config.toml
num_key_value_heads = 1
vocab_size = 21409
norm = "rmsnorm"
rope_theta = 100000.0
init_std_down = 0.0
lr_mult_down = 1.5
decay_shape = "linear"
final_lr_fraction = 0.1
batch_tokens = 65536
Each number is 128 + 24 x the weight over its row's rms, rounded and kept within 0 to 255. Layers, rows and columns count from 0. Numbers have three digits each. The size before them is the row's rms in percent of the matrix's.

# down: layer 8 MLP down (transposed), 448x192, rms 0.186, rows 157-202, columns 0-95
# gate: layer 8 MLP gate, 448x192, rms 0.132, rows 158-203, columns 0-95
# up: layer 8 MLP up, 448x192, rms 0.136, rows 158-203, columns 0-95
down157 088:118108141113149109147161164101160119143130102134130135110143113090132183128123097150097147113068129154144151125129129146147103121152143118164120083117119131153136097115134143144143151122116105110130109080145121145147130164161120152116154121117146131119068107113086158128170163140124101138
gate158 107:108115118173116167131151119125134127151147122155197111103122088135164127114147080171134183169158100119132116135116146114088079140100074107145149106154169140108109128112069097116146129140133157089107102133116101170116116117126125117120150155142085108120132124137136071110123135086090159102
up158 106:160136162147110151139131088120104141147117131142143126140100152129177114150149162178127122174132128126054131119144141181088107135120098146124124158150108135126116138141143108143158112125104153136101107158172114153119125144120097105149114149119077103109127125144127103103104182129099160121
down158 118:142161139118140134136158130139133105173137171149203122111139069138144143125079116182135131150134135136147078105075087150115116137153152140101173116083117133101093100130132089145139154146133127093117115160056124139101155103142151127124168163117131134124126106118116117117092137129064109123
gate159 092:155174102152113160126138091124162137112138148067156113150116136141152132148134131094141164114142135141129170104136136149099112123144118130159136143106147134109138165108127148136105112131139139143123134090144105138154114111114141103131153121154136114128076132152143139109079147122149133152
up159 099:126146158122122124099110160138144105099105152117098136143105118114184107137136121111169114118132130117193176140151111125115087154124127133095119128131156122108097126135090120133101119154172200112130118119132098130131124159106150107151123075114118134141130135110117165120097142090162116162
down159 093:125153121152146120116169113153109111153132131111146169127107109151087141124122138119155162140126082147117119111169137109122126122097119092161150079137117118087141143134132124124092102138085111175112097125164089156144110151116135081137143123172162124121123111095078165127108101101137145120
gate160 107:116088166154192137055100079138144154116145112105141153097141116135172114100153112122132092156125100172165113122138154163143118130091108127095145135106137133134119120096121121097163105163090157116105139117128087116126125139123158128152140132115134120113143173114179128147088146154127135132
up160 110:124136105137119134160115165080139145143123129150150104147130149154100125125105101086083186112146172106142121109099124156182165107148112126127151140106088135130103090159141135133136124124113107116077137176115103153096165090113096105131160152108110139109154158094124104138091139181145133119
down160 105:123128115127149110115135149119135160079099109172193171163133114116157100092107148069146126143106158108129101134131163119092123143095160153112144123114108111123109123121107173115139090148130105138122132103172076120146124102105138127113145120142154139147102087136124114112124117152090161173
gate161 093:095068142101152134133151129176143126158136122122116155135098130178158095132085128114120153161152152175135122113132130095111117133104069136119148066114156111170105111129129114168134081135087116127092136146114135126133124123126175133162105153121128133118118099170125095111156087157104137121
up161 096:170140147093137163110118158126099120119125132106078095123164141112109131102147133111147126131089121197122186162110121113116158112159151153143138143138130139113148085119157125173131129155114148110120158088124149140155151121141106147110125129158132121099088122085091106150128155180097094136
down161 098:147118140167116112149123105113173146148105132119156121161112127083100157115146103124087078156137103100105137106133107116182124134119141107151125086174116154125127134153085141145145172110142132112104159162138103120111098126108149167121149129144158149140143170170149133142160161142122165147
gate162 100:109148151133168066141122131147123131110185122133115127111118139130138132136100149169118125188143076122140164131167144110146098136133150155137179128115115130169142153138140081130135114132102152160166192145111145148137100157105090165136115106112134137134173117118123132128141097128142157131
up162 104:106126126135100124164155150167133110176116137126113138093185169146101117106104141117158143138153109129153119139161125161137089145114097092149120166129103093147093105106146143102068152118104134132133148129115136120146143150147136064088167121160091152130105190090114121121168124123148098095
down162 099:126111145152085134153114121138136088152112132121120137100144066125101098115120121136119155114117156139143141122175122134132116169130114112145123132155090142143135153141111115144133119167101136131182091141092131138071180116145084116159144088166123162124101123136149180151144138110120126113
gate163 104:133124122155122068133141074132086106162121116140113143132107172099165114117147130125124076150132123134101136148163123108138142119128167081167131133122125127094100124158120141156126129146090127142144134125132138146133104121114117127181145079124110124118127128160131107096086091136126128092
up163 099:097129161166122113117154144167124119121116098167132110116142142110152092135179113130121121157115125130132113115123153152135124129100096128166145144088139128095126117113098195133185118148153148112115137177130117119106074098120148110126083175072101125113148154112110093097099146118086142149
down163 092:111141104130171134142118109176093120105172118125156107126117192146139128086070123118097114075145133139140091109124129127101148102117114124169126157085135128124153161143152126126118106135090127117140117140113118156159133107119113145154166141163079130111133087154158166109160106117131143114
gate164 099:118174064132162117146093161131115168130120145101127085114136113156155151119161142137131127169122133125119141135088127096133140130124138133088142135095157131131119126115149096152164120091151137123121153130140118128097159128181106122098123156108101124099127125124150144127158130074145163142
up164 095:129144086102119119174150132114127151097103131123128143123176105163121139101092142140142135121159116098121108130091118140122158117155156118145094164104150176137106142095138150144126145161126141155115144082084121125085114132115091086128144125121175098093166137089139159157150109122156121135
down164 103:151124112108145125107159148093128117114123099112117130108133164104140113101097151128140125149127141114140083153083109133113131130131102153157131105129146134081110130132149086161134086114150117156125137137166149175152114122129099093142146122102163132101157112124131153125163097111172118122
gate165 091:120121147131123161126129134094146159116135163118131140122140117130155135096151106141098117131143148129120135148088143112162112144127093113096143125148108112108159131064116133118128133156143151079117126156143105123102120145152160120101120119152150112130128132123120152126134108121151142119
up165 098:160127152143156134138092122130109187175095135125123132095149107094140129140136105098115125128141127095144132101109150087108144162099126131114157091110120104127171104099134116156110121134142157100129113148145098105123154144146119134133094133157128133175122156151142138114095117126105157110
down165 103:144108129111192130118139103137138113149120105133162157129143093147103146091150136130123153167105105113150139092155141153157175094107128135151153096088145135149173116160132153182141130072179124083096106127117151085106130147140138099126162119152103103109121122137106135154101134113108149096
gate166 086:122087131123128115130112119141093175098118146116108117120092152107169133109097158181131142094111164105121150089123096123133108103094182109128127155113160147132134111100112096134113113113121128118130190138137121143111126098101110166091120127113135148141152114141126109133119140151123159108
up166 095:150125132133166118126111134105140164102090089129112157094159165118163111141122124132128115141149159106087115108124128130171118125102168120114144132130131129124099117104076148119139113136142117093081140143150162108082101131158129173120134160127177178102149121143140116146095125128090199132
down166 094:121119145132112122112149159142125138135102138094148144103142099151145153149102142122129177138145130107143061091157121099144120161108132077112146099156162126099096112147148158145144140121167099114139122181147156092087146104102110119107107099143128159102124114153106092136165097109145149153
gate167 097:113099095090125116138127122144117135098115104140064151179129141170121122091094156154117105131137088115080101099113133100117157127109105095135128080111111113175081076120114104152165142133049094112094128132126147141103158116137156113112116183108100137131148125119088141108130149090144133134
up167 097:156145176145173110118135100126143134128118136145149135147076137147121122145121109107125104125108113134184127102160131095153143130091160113122084088140132121137095126127119057127168121142131128147167170097120106158165113131110103107127111172109128105134108085135138088113138141112160179174
down167 105:145116083119132156174131149132133127150117122133118126102128101106096111135062138146113121150138113143161127124132129145101144136138148123100092113118108130155113125126140117115099107142190093151116150099144154132094117173157121162134123129134118105138133119131177126159119121145143140173
gate168 104:090105137165108133149110176139073143152175198137129086129162112100151113128115145136086189124138153140143143166149122112136153105124166120108148112109084139115130120127132089157139144132112121136131162093120131172110150083069120129141114104139106134137116127115146102118141188121125092101
up168 097:171114139162144183113119122163148120130170168162132119110141136146169110140107152129115162150114169114130158114142135108114101179148083092143137121154127125132125152123122122125152144099098114100091174117098080115129164115130101154112149129125107139170135101144137133140146125098142159160
down168 101:127122159122141139142134139121113118114086148123087127124126120106125115149142114150129087124113132137167096108128107103104121172113131135095120137152139127153143104121118149121147120190111099099125137081149090126154157108120144106164142119106075107119181143143106161106084121189183104189
gate169 092:105161097121149150175135140104118159094145124169135122151113158115137121116162155139137171099146153119078121158109114101113104153096090112112142117155154176165110141131085162127111125141135141126191104132101124109124134114121131181109161114117121161095126123117117164124112159095127136105
up169 097:147125110169166171109120140105123137146089161114180156136156140114134139131151143108157164135097125157142101154146098142103135154125139173075133140117119113172111122148136128119139091139113153144111110116144141183124107086119144124138129131149153127162177138184156139129124158110094135159
down169 089:128144124118096111126137112136157160105113118136117181127134104110163127168152152166155105157179158114123117154084149164088114095156114154122165155150130138113141155114143151097140126184175137131144106126115076128105116107136126169146076107126116172129122134146161144098142125119154114159
gate170 097:150121128119143073123153092093135152126115134109110128153130131141124151106136150136133123156107159125101164155167126139154111125098102137118106151187149131075149149139095107112160132172128143124123141157127157118107137073113067151151095106105127146129132117165167121135143098129142141102
up170 099:134142146121122141099104123147085120088080139178138157169106160111116105143101148109163147173135115153105134157147111148124135106127157109123137098175148144139150138120114103115152108110147129126143112162125118099072127156128077112192113112134171139118131137126144132142130120133107145155
down170 099:087146118125096085138116174134095146131137122135147121154116110132138135119112101092133141114145155166125156137111125118168170151101146121137129107149095189154131119150087145097111122157162139136115108146110134113145108133154085174148137129059085183133143128160126100173129127155133120108
gate171 103:148151097111114139125108125166153171142123126150134082135113171164109101126135157133133165139120107109110128124144097120143130125106130086120118134148103140108152139121121143144128157118132115153128104129119137141114106159128154106128113148157122105110127139158152124092123132146117117124
up171 099:121119134137139124159126124103112094163092107111119129134087158119110127082120173087157114151136103149106174168147113167141139113116171133090124079100147127125148118133177120114120120130064101143138127099134163137107083087120158117157162123164102127142148126122139160113171089131090115127
down171 098:110143103078106156113095104134103162138132144094147135130149150112103135153102131146162102165147112135140090145155136099114163153159126135167143132122152151137129111118135168126139116128135109152170165168116093141087123162077120134120121105101127134096133125189112127139102129131132143130
gate172 083:157095126159147155102127151130107147131138110140177139100101117149086159075166135110114153148125104097129152161106124162117116125160099103101135124131102186143119071113135162151159118119140111120155117106130136136147107099142090122117134105131137124125127067149143147097087113130117110113
up172 094:113112129118135084135098132146115092176134145095108155117114083139157152134191144112155144131115120130140117092095137148144123130123173125156140101136128076111103159132154130159122134127158155106119151138140119144111121133120136130136127118086066131165126123133090128107204104074142095120
down172 090:124101127086119155151119107115147123104137119150143100126124151143120135125108115163103134127138115141150119155148127085114089128135151122125135148155130165107107151151147124104135092091160090122102084081132163123152109103167144143156129140150104109111139119151139171109107141092119112136
gate173 110:111116124107152087111141118082108156127192161090140123127114142163124168095114140160136112107123094162093089119135154141115156133126113104123127140143128132148108172132098108117127134154146110118146142107136142105161104107165077126151087159193109150155145102117162127074096145145105136124
up173 102:117119136106114074156071190123121124101132159139122121100127161120113166135137121141128125086083096146136088164087142177124140174116138133112113124149113110194090087084090119154157107129098109160153114102124121131104105105130129125142150131118151080177143130119141115138116173096152112119
down173 101:146147183117141160120159102135118116149145125100085184143101118140129151135109088149135153084141134136130183068101127087105137120130109142165096111154140130169115116148139170094143098148124154091126122151151130116123084144152161126102121118168146119122127141150113137171113117145121077090
gate174 103:152164158186112140127118120163095118142123150113183149123101111152134099144175117102119121141161142146126142114157111084168108172126146154110097143152113136177121125114139083133086102128143146144126101162128098161143140105147139112176128115103137112144130103173167106147118096074139115129
up174 103:107108125137146160142102105086144106148216115165178120131132091126116107121084100125172139155144114135149128147148123130116140148157133138116091102118158154123101085123132090118126129141152126127145128107125144108086132121136108116128110120169118121111116134110101076135175091136136119101
down174 099:153134161104158146123114120110129123139182122167101116117121136103139102140119134138164132169084116110112112112099134099068116104139141114120163095131174114159142089086114119107115114141098117141140120132107176129117155122099110096116161120177095115129164123097066147085140115136187079094
gate175 097:131088149172106136141152131119160127167083152149142154080104113115110114132145153126095126103121115131133143142158143098162165115128137129093186132155123130100097098131122127129116117159116128134115107113100136168120083097120165134071124145130123151112123086134111083146143174159127140160
up175 097:166113147117064141144124118125121151161103141132173139128120093099105106132119123132093124117110132093109111119111128137163146149109152190136153119088110098107149155165116131113162099138142182094123124136107121204115132110120141132064128138126110173117106131134117118151117153136136118081
down175 095:123168147108141135163136103135133124125143128148130119112125138164120151134116148137129127109057128169121099161166163107149164138151150118152133116130156139164113142084104099132136149138088130112133113126142138130112091137142142086081155118154090130124116129105092094143099108150144087120
gate176 090:137138109086102142112106095086139122128104116100148187126122073164100141101100099103157092132089145137112162130120211085151078162156113168136123141083129126148132137126121142130148118078134134096106113096136134132125125108109147113164100150121151167139125140117117118100090142171111167111
up176 093:117170119140142126130159087138119133102103114122114172124141117147182108140157099082142124120113133141080153138158165112130119132160127149134127108110136159090133172149145118138159123107151136130137133152099073139097163106120122109116122140149110136142117122110146147115083112157158145137
down176 087:131090131104137129106122121139113117159136106111121114156150120172126147127147126120090116104147131140139124131106087110119121117110137127098091098106121126156135120129140137069122126088151115107104071105141195154132124136133125110123120146112135095110150119151114069152120082194133138200
gate177 084:123132119136147127095133127148085149126175094149124138130098137133122124079082143114152118102084161143147094112132124155120085148147129140124134076137123138169146130124165155104166137083109109101097173171133123136129091116184116117134090138120127110117101122164087148149155137157107082093
up177 091:141096114182111121103146102158095125151121108083103101118103096126101147146138152176110124138108158100155134099088118085107104137124155118100158123116164100113135127126137182134119114165128068138152136089133147112123172088139132162137130163149113135143118127165104160131126114114125103128
down177 085:144114115111124097148114140161124150116104135124124119130140173094147133116116131110129125137125132108118171130110096148182139137113146119093112206122144122079161116137137101125138163131137157118129169114122115138132143146114130108160114140137131128130169115141145115107102211123145182129
gate178 101:127138118132111112115144150116109136114086080129147168155114116165072089130133142164143182149148174101124151153119115182153124113116112139099151115123109165130191140140132134128109112117144123139109129110141135100094107107140097102164161148171131142135112105114117108111112172171138131183
up178 105:104073136134095147167106172117146115120098088132135091164137134090109116149154116140117122116107163157105108128155132098160097171116134123148146115147130178145139089174144130135145111108136055156109076134121113131108135142121121111176122141145134129164098142096140146160095173145119126171
down178 097:165129155120178154128103110147103153146162133096114139091153131136119156140152140150168127075136059113106121102149129120095121113145119122158112121134129138127117161110165145151158155139158166133145116138148173138134094102094154159121115110072143123161134112158152173125153117115108116088
gate179 100:127114082118064122124168139133083116118164134175075096104135142141141108110136161155130116082112081173104107112089150115153085113151118134137092115113109120139127158133144127119164130156139105126112115120128135113047133117118103134132125149158142140162155124135136145095179043112134162118
up179 102:141123127149117105127134159116135116139136105127153115112128131153159157147094097111096143122086127145113098148133132089143113091103124141146092153119147121168109101144119155135126054133127136175108162118121142110079144145122108136134146111123097129120140153122114121147154140089127133081
down179 095:112197154143174081137155114149138122165169116131100175111161132127150118099126106121114132132110106110138182124112107173116111096137142104125160108146155142088095111125118146109147144128110094088118113086107178135139121157123103126102097119153161099086122142101132126158091116168153088146
gate180 112:111103102142105153088178144129134113123157096124133101114125114145134123124111147152141119171133125135132151110126141098127127122074169128168116150127130117156151162128097163125153135081056102147158126156137143072130105168127128109139111117123105139128162154144116168128143158087108128106
up180 108:123137135104116111139159138096158165142074152086090111127113162168092133136103138131136126118135137154131114145133127176130121085077130112119145161163136165153195112131129188128128164159136114159138115163138149151084120138126103100111111111164136094154119101155140121105187131114135113097
down180 107:113124124088120153135107136151153160141143113173130140118117088122125153147114134113089114146104129058112122137112169174137140116114122117125146126123129154102107130111113155140135160169169142124099111114099148136147109112133159136116160167131104079155131090140111059155096128149107124136
gate181 100:107100117149151122098140174138199136085137137143142163107104114125132161073150091159106122131126112145118150113093139141113149086143144099082171141156162120132142145141106117157129135141101110139099157140114132101115149131102138128172129124114145135167101132148101137175121146144169129140
up181 099:089119123125150093100145167122115189093117156141101129116122144134113093114094119124114123197137109072134129164090122123099144127111143094142114130154168125127157139105133101168165117106120163138114135101149099103168135117133125118092139108123101157150124121084152142151161092153125159175
down181 101:128132116146195131129124118079137144118099134133154127128145105157136123113122135144206148107136147120104180120125143114130107122162114114120110112134095118079131120157107153098110133116112092137174125121139117107129091107085143084099142075125097142093122109140127147147124123097102061155
gate182 099:185115127185070164101156122120124153146156110096161121115150087138135137123126107151149133114145108151167133151101153116107096126139119105119107103139148164138113113077142140079128150102119105113144143134142130096149145118100133091137154119124115115094194134155116102112156133107113097127
up182 096:175090088124102070175120099068117148130149139142105123117140135088083153138142128137133160137111139162143131163142122148155121146111129112162130136126150134122094132098100115090156155113140104103135137154126096112124153128133155136114083127132149135148126128156160135161112060132112085121
down182 096:091143153166183129168128149137167109119121094154094121133104083081101110135102119137153129103137158084110145082133108133138159108117103148088154137149119142148164160177156110146095144166125141157115105061083152140173132119190105151122153134125152104119101114093141124133156112127118126132
gate183 098:100135158128132154120129145125101118140116110136092137136118134116137141105126144124131116137053142152159139125179104126114137125131119114105128146129129137145121136166146086179118191157096127181114134073122104132140078078125114124120134168154140151177125072180121171178121160140163100130
up183 101:084172125150106141111130132144111132145164153118131082098165139120150149141127130167160151167164152120154157106128145114126079108175119116130123137100139156136150117150192126115111099131125166122134141125112096137147138126122143140132121131146136117126107117094079160139134091125128162173
down183 102:129118108158118116131146165095136137059122104133135115100102087097131150156164152089072135146113108097098090153110099120147111097112114129142180128105130115160150113127107113119157117080142117136142125145138138114112169185161168143127121117119090126125119131138120117092149113126113115116
gate184 101:083086146102151180140144130102138165118135115101132119162119170165127137126140135140108144092099104117143122147137115113091161142096149144118157119114110122149119157135121131116159134107136137141134106116099159142155167103141164114109119130099142161138123111152134121128140168123136165127
up184 094:144157093110166146127154146121097127111136132124112145142098143143142132155147171120107152111153054111104117133110114109124096123134124152071102103123134097112090123116112153162146112058157177118099146114132125150128144158132152135098157159102139132162127101137147170144139130173134125138
down184 089:142124125113178163115137153103131119060130142138119135113145171174149116113125127098136158114098100128157126130142167141139126142131078101165124156107087125165121141134151120114137109098128142107126118134103123155140137156141145135095153125131110144127129134162130071115089130146139148128
gate185 097:116163115156155165106134131148165114183111127105124113101109120135144086107122131176182149139127127089116111096145116105140111117108150093121136156143148133143137139156143149103135106131118130130156087161119083095126109130092146124161083090092138124126170122189159121121125151123114134144
up185 105:081119112138091124150178118096118118097135126156123146150156176108082112170121174095074117142133101114133102156106124103109162115096131131126163122121132173152140131154147105133115176111138127172080118114160154106134078096147126141124134126121159146134112146103081140141096087131110113138
down185 105:066110141159118098138125108121088112098134139150115142134113151183144127162105124127142114118126107087120141170123107138127086122150105105089116142122145118101146106108120134117106109194113160130173145087100106147118120147166120133133166141129146133110135110113118125171145091103127102124
gate186 091:129128082123119134127132142115136126074112156172161149126095104150160084138119092125163171122132159067107139142123098148162132171117121133082117156134095093104190188143133130109104092116121129150118168119117116114150153121119123132117139147143119130110144117147124136129147143107144127143
up186 097:134159077132128168114119157129154157118119164120145124125114126124130112122108122153139141115118131134136141090086111124139108155082125111158127130168111161117110175121130142121093059141085121138105175144135124128122142143142108120101114167150118110110134132144153146136145091147159180130
down186 091:156130139107115120102124152128140140156109171149155126117118156137121140149097128170129092100115133130124114091055081111101125127139149130141124096162158129112125165106113109130095094114132159125105084153135155128128118132115093138123117172100142106116164124146099115104110129137097113162
gate187 102:129136106127143133108135104089123116113138115142109135098106149124125134130111117139162149122123126137112157140097147126114090140166080094095103135108163113079126127119113090156129107130110198108158147100173093160145125073119150150141118113141134119170112101122111154071149171121167136162
up187 098:159113155108102101112140116131159121109111096148145156127120161138101140127128129125109092156159146094144120102084133128122143103070110142137107112134113141125165152096133129086121126103096109143152154121201163108090138132112114082112080073160085102119148125118137069112122141129081114122
down187 104:118075130134092105090142119090124126120139156150126133166134140106085140118117155087162166154137152105171112169129147097112110139110115149140145156165128141115174126110164131144095097146106141128208152126157127139124103116119157128122073117155102091093116064127107126107126160164142130142
gate188 093:161132131153171146147101108121137128172101125093119084127160147117136138127105131109118122171096129131093093114122131135133115123124133110116139122119157140096146117140097111105120100139146185111157154156132182176169120120111135175116112110081110159136121088113114134094111126140124098090
up188 091:119119113108139138082125125131143130163141147122119126122165189119170157119128134136117143146137089139113056136152161101135124121129098159142123132111121117173176120174115168115130156130115172158146119142127130111148137129138099101112150095130112128132114107129077121125121130109139129095
down188 092:144157079100121178139162109135094130097100098124165143123140162137105135112133136115143137087113099115138144117109150129136080140148126106140105143101124120124166175164118101129120114108117100116140122147076128122139154120146129176141143123157125116127157141163124153124101121129146114080
gate189 099:101106066129158147099142140091087118114167083115126141108128127110123144099124179089117161157142140081112135111111112126140096162116115130124127130138118118112124123119110116069125156103117120105145140128087105120102172158142182118137111097155138154126129155163118129104129162146121134163
up189 095:143131178160152169119138133115132095123105101129142118176133128080078134070141164151149110096115159123107097140074098103161141110124087109081103088120089144116151098129153111115140099103198163129101112151117120088151156104168135128168137158146116123134126137133138133147140141135131157143
down189 099:127101095152141124100104116073105133119156141102142138156115142117127161129127146138124111113142144139151107159125142142110127151101143090126087154174133127117101134103120137131089127099090155109138169099117117124173159135120132101125130081092148150152130141135127099099112164138115159159
gate190 083:156118098108145125106136113129144123126104151131126109153166083121108115137143097143123106107082140116129112150102129116141105147129150111070102107142141078107111139179121141130176137132119101108163118127145151156118132076150123179114162151135116097127118128172131104115110154137123164105
up190 081:152122122094172148158145115125130122140122176120152138127103108137089098103133147116127122157096145088149108099139112153135103163135075117141154120101112120122117162068131109119116119094152160181151084147125152098147114127135116141139118120095145141131134112139122121128170125106111102105
down190 085:150160099127130168091113129134142107118155145107113131106177104125151129155132121158120078113118097120095129136080141172129133152129134112117121120113150131153143128159143080141116156157089137097137140085126103178041139161111132154124129111126157106127142149072154126112117132085120165117
gate191 092:181135123120119119128129105168109174139138095132179129094098115142157146166162132133164118133127157185130164149130119103119120116114081137120115096121116111131184094127109064129122108110110151146091143160093123138158124138096125114150116109120071142155170114083198104120160133089159142117
up191 097:135113151106088147139134145110069108131162158139116122083104165116157119132147123153107153121135138167117102154125131145096157150119128122137156102106161143094126112115089138130102163115126128110137167160172138154091124152125113110121101163113099153135161148154109088131130153170128123117
down191 100:102133114119091135141123111118088100117071163122146088129081120098148102130130211129142100132120130105100101096117162101109133134129075140117126190140148122137119114133089114129144129106127152111126104162121145141152129114145130163124119100106132173134116118120148121103101159150112126066
gate192 096:141146102175139119177078105148159101142094104125117150108165079149136113115092147142119147119165117165108153159127104140133089154139153090154154110110159142080118142157122126112116111119092120132059113156138135123134141128135100123116106122171126134132086139144141124144112143094174148116
up192 102:101146169146141079154134094133112137114131132084156116120123115121118184189147159124136086153105079137114120123111074135128121139106114140158115118147122118113135098142122153118159143143123149139117118118154119126131150110160166123140134144093127136135100101149118163100103137161119105116
down192 094:102148122158129122112123113115147121181126092118154087136136122128112116145118094125132137116134122111107142118172182124110142164107105173170127077139121129130121117155121112159145101133136163135120155158129124057115117136130123069073140138163155140152115122144133134165157136151135141158
gate193 095:154132176133140109134101118120109132109110117124157104116079130105136133086122182150188119152128117121127144108136109157115135076141132154104176137147145105136128145108092105121141144110131112131085131130132134098085141089113104132092135145096126079095144117125127133125137130106110177130
up193 098:165112105093147091133140159111143149115150123109088162120130130130145095125115136073137150113098107156183137155161135184157169094111163153150115102143136136172129180122127102155166145136152163144120125155111162125134124141120149136117148050162132133144120157104145124133142127112098147143
down193 104:153115089123122144105129138146153142130132100084118116110123150159095110163111096148124165135094125160155154137163132124114168122140170120137162121169161166139129168105164112137169109103140149133125077182155120138155160132143152097111178086127146134143117208105126118084148110150102152125
gate194 085:152142131106145120119143155121146129113131130088154124118140140176187150095137136121138160042139133108131121095121128127125128111113144143130142135194166148148133121166141127115150125152159108087107118147154121132179141136055125072103108131100118110153093106077134098132154125112095074129
up194 089:124130113150104153131123085120098096134104124149085140156126149140044187129161111128163105170110121118134110149115080135129138147139121137130096109122145125136131107115080171083149132142096147117158125078106163099101103140112152129126126112106121143127120124073117081122141166112129150126
down194 087:154150156104122162149131188128135133157139093100191094113133111146172113141137149152127197074149156146133115104154128097132133087125125113143120092088166125110142096159154096092099099086185089148138110128138168081152087128129148108087125137118103121110108141119101121107116106095126119125
gate195 096:145134151150183132112127101158160098163129126143148134119111130153131117150093147141145192136137161152142132091123166153087125150156151128116142125154157148158125157125134130110155148139163158146123157150173136096130142116129154115108119154151132141106143137169095151095152207119156147128
up195 099:127124138140128136088131120155115155103125148102116113147146124129070180145151102148117116116119096127101107112103113116156153153149122089134170119134122113110133161082105111127092122117158126140132137085110144182117125156120113126117126098145096131116118124083158119136158113110117095086
down195 094:165176138150129154165105138106119175145095140183148149118130099187138116117127119111122098146163122081148132155086125173127131089093139169143112164133096120160120154158103093136125118138081135128101157158125111173127109159091113121119121134099086140113141140208160128126114126140104154151
gate196 099:134089148112151114097123104133121131111157157096130127146136107154138103136140117146133164144082154099122106112138112125094150113135096122152153078101118140123136116126114162092110151124126080123159136126141064158110175169122124096092107114158157120111098109119152147163116129118124112140
up196 097:140107120092120134132111127148110118123138153119131126095145157150107153103140108131106104153135156135138067139154153133145142074103162117112112111103130087150118165129061147143137114156132162159115095119143138137155147128063122095056119123116156105094122133178099092175150116129142175155
down196 096:154140121111113118132136130151109099131191160100126123160137145118074106113197151125155143110142147106137137140138111076146126125168083153127103128108093125134121133130118150130113104090125090153111164139140130098154114147105120125100128140142135121122077109147140149111114119113130136106
gate197 101:122132173133096145127123085077158115124157157108109095123145143089128088165118149110102131170156080116139124137114124100190124100144146148084125087088142112158109099167151158179102126118094118163149111125140103111130096117100110129092123123157115143154136157114110118118155125140146123110
up197 094:158140150094155118107156149123124093173136120130151180117132131133141131142152087105172113168129135147127133162148093164115131127113129167095125144126106106150111123117115134113164130152156142139130132157097082116166111187120134121119158124110130123088108143171123125119147134118163157093
down197 100:113108104146162144101075118121121130070134142089097126091123115137135113159125153133128121119129123147133136133093114099113093131117121106105125116125161137177120111170149116144129089151111148135133116134159110106101096139124171112108120107112118125147140136121122163139163129138120158116
gate198 106:154166134144130107156098115134108133161133119100133109112092124170159076101130102131153163152116109143093133112151138144104129116177144076103118082107130099125132126124137123168119112104153161165097154091085119167176109104103139141076090116148131114103114138147142105113160085115135137117
up198 101:159132130109141093169098101114096107105138137114143152121103171159113127093097126135124151127131117175074108152153147132152128107165123137097154112102118144141125089111103103160140119139108180106101121175111094125129103106114145128106084134116129123086151139153118133160118119131172121082
down198 105:157133115128159093111105128146079133157127112079110132107102163119141082148122103123177127110097112173110150127118176116078127120159144088093113118081110136109130095159122135149128102127181159126115129126097189112126088126110136117117124125141169151128081109172127131135137105132142132142
gate199 103:156100130168109161130174100136126106128138130145131126104150110145131156128107123099109127167150123130080128131144088110111126119102162139080104173114108170096158121131157117105141146146157099108134127110150114149110117082160140129086084117114121107126115090131185130120125151126115152132
up199 101:138111102110113112089177163118117114121106119134131117107124143169149088175169127110126085134154165108093120069137161170115128127072127143141126134144145139128161103127122113107134115150147139150153119141061112144126143131114114118108078120128152100184142133147108137133107122154122092130
down199 099:125112131112149117137097131124101105154147154107109146127098173127134127119151109109171119139104143109114149113141149137162134127065092102123128097083164142118136155115098124101126145073148171120150087132134139128128175166138132122114121162135110146139133130169144117109143105090119108132
gate200 098:120177144145193158119116131091120081148148119143119092146145129117155094116151146129178118133156129144069131153136153098131140096128147129111119104139136118189144131098094106117145113139127111124165142160127127123095075118119124115109076128148123129158144083134119139101124105139126137147
up200 092:134105106133089126095125129137077178140135125116142139107132147137153169128130142142136129127106139124127125104146161146135109148091117108132119179180129122077129166146122159156104162099112136114096161105094128178107163150161141160085139099143145158115085154130142123130138145106124083146
down200 107:131107096130098157118131159155135187103104132128121126127133141130144162114083155148126106113130147095143116100133103147123148154113131136132084161169111135091096185174098122094135133127140130133120126127100087136161116131140128090140167110085080136111099180082165137141155146140136142099
gate201 102:177132111161093136183156109120109110119111144123166146177138140133117124099112117155126109148171148156131131114117120112123132136147109105108110146120091109120134139090128136100088166110157063150084125048131118122121172134163133148114145137128130149066149141149091158142141121150124165135
up201 106:118131137152100138108110094154120131084128131140132143182092114127151137138097097129125149133147170139140130116158159132135133145133135138138109134136127126156088136095083168141114130134142095122102091134128102121146161125136161155119146144061142143114126087145105117121147119096118154087
down201 096:175115114081129115136135145095073151083123141122133119148139166121091159166117103139071131118109118071147115064141130110102130160116153134104151115094079114078144124112131106161127075182142133127151141158115132139150107140139130154160148147141129147117104095151119157141132127129112062118
gate202 082:147110106152112168103113176144102130127105161147137124176120182112101130128119164081154152130065114161147122127109143112140139156126098098156118120092092110147155150075115111117138156141153121140179099102153110125088127108136175149135074158174129149135096107122175127099092118108125135129
up202 097:132164132091155129146139130142141112109134118135144124086123143150167129109088138170113112098148123123112113129153148150146143157132123097093140156152159054108128125093138082122110119171159144143096093105152161107170129131091146110151074117141091123162083109132147079139147173129159117112
down202 092:106085165106138131150178127144106121099120102113137086127120123147136123128132146130114162147147136085081086144092159135147124145111112150147131135109070139179111124127160110137121151125142118149147068109150191125147135108145179131117107146156083117090107091144102119108155147119113144105
gate203 091:160156154112124115155098125132137148156136142119160083147131153137174097084134126105100099106133111142145149100160151138138155149159141106130122162127134123084142128118132133098101135167110133164141109147148168143139115101157137155114123109119088123122159078144102126143162141135142151105
up203 090:112124182132152111150153149172160107107115164126123159122116111175122106109119121153153076155131122137120120125114119134121113077099096110169128146145135160123147126142202137153135127161125073136104161101040153120135118149107126098129129121124154099113086119138125131115130091132161136150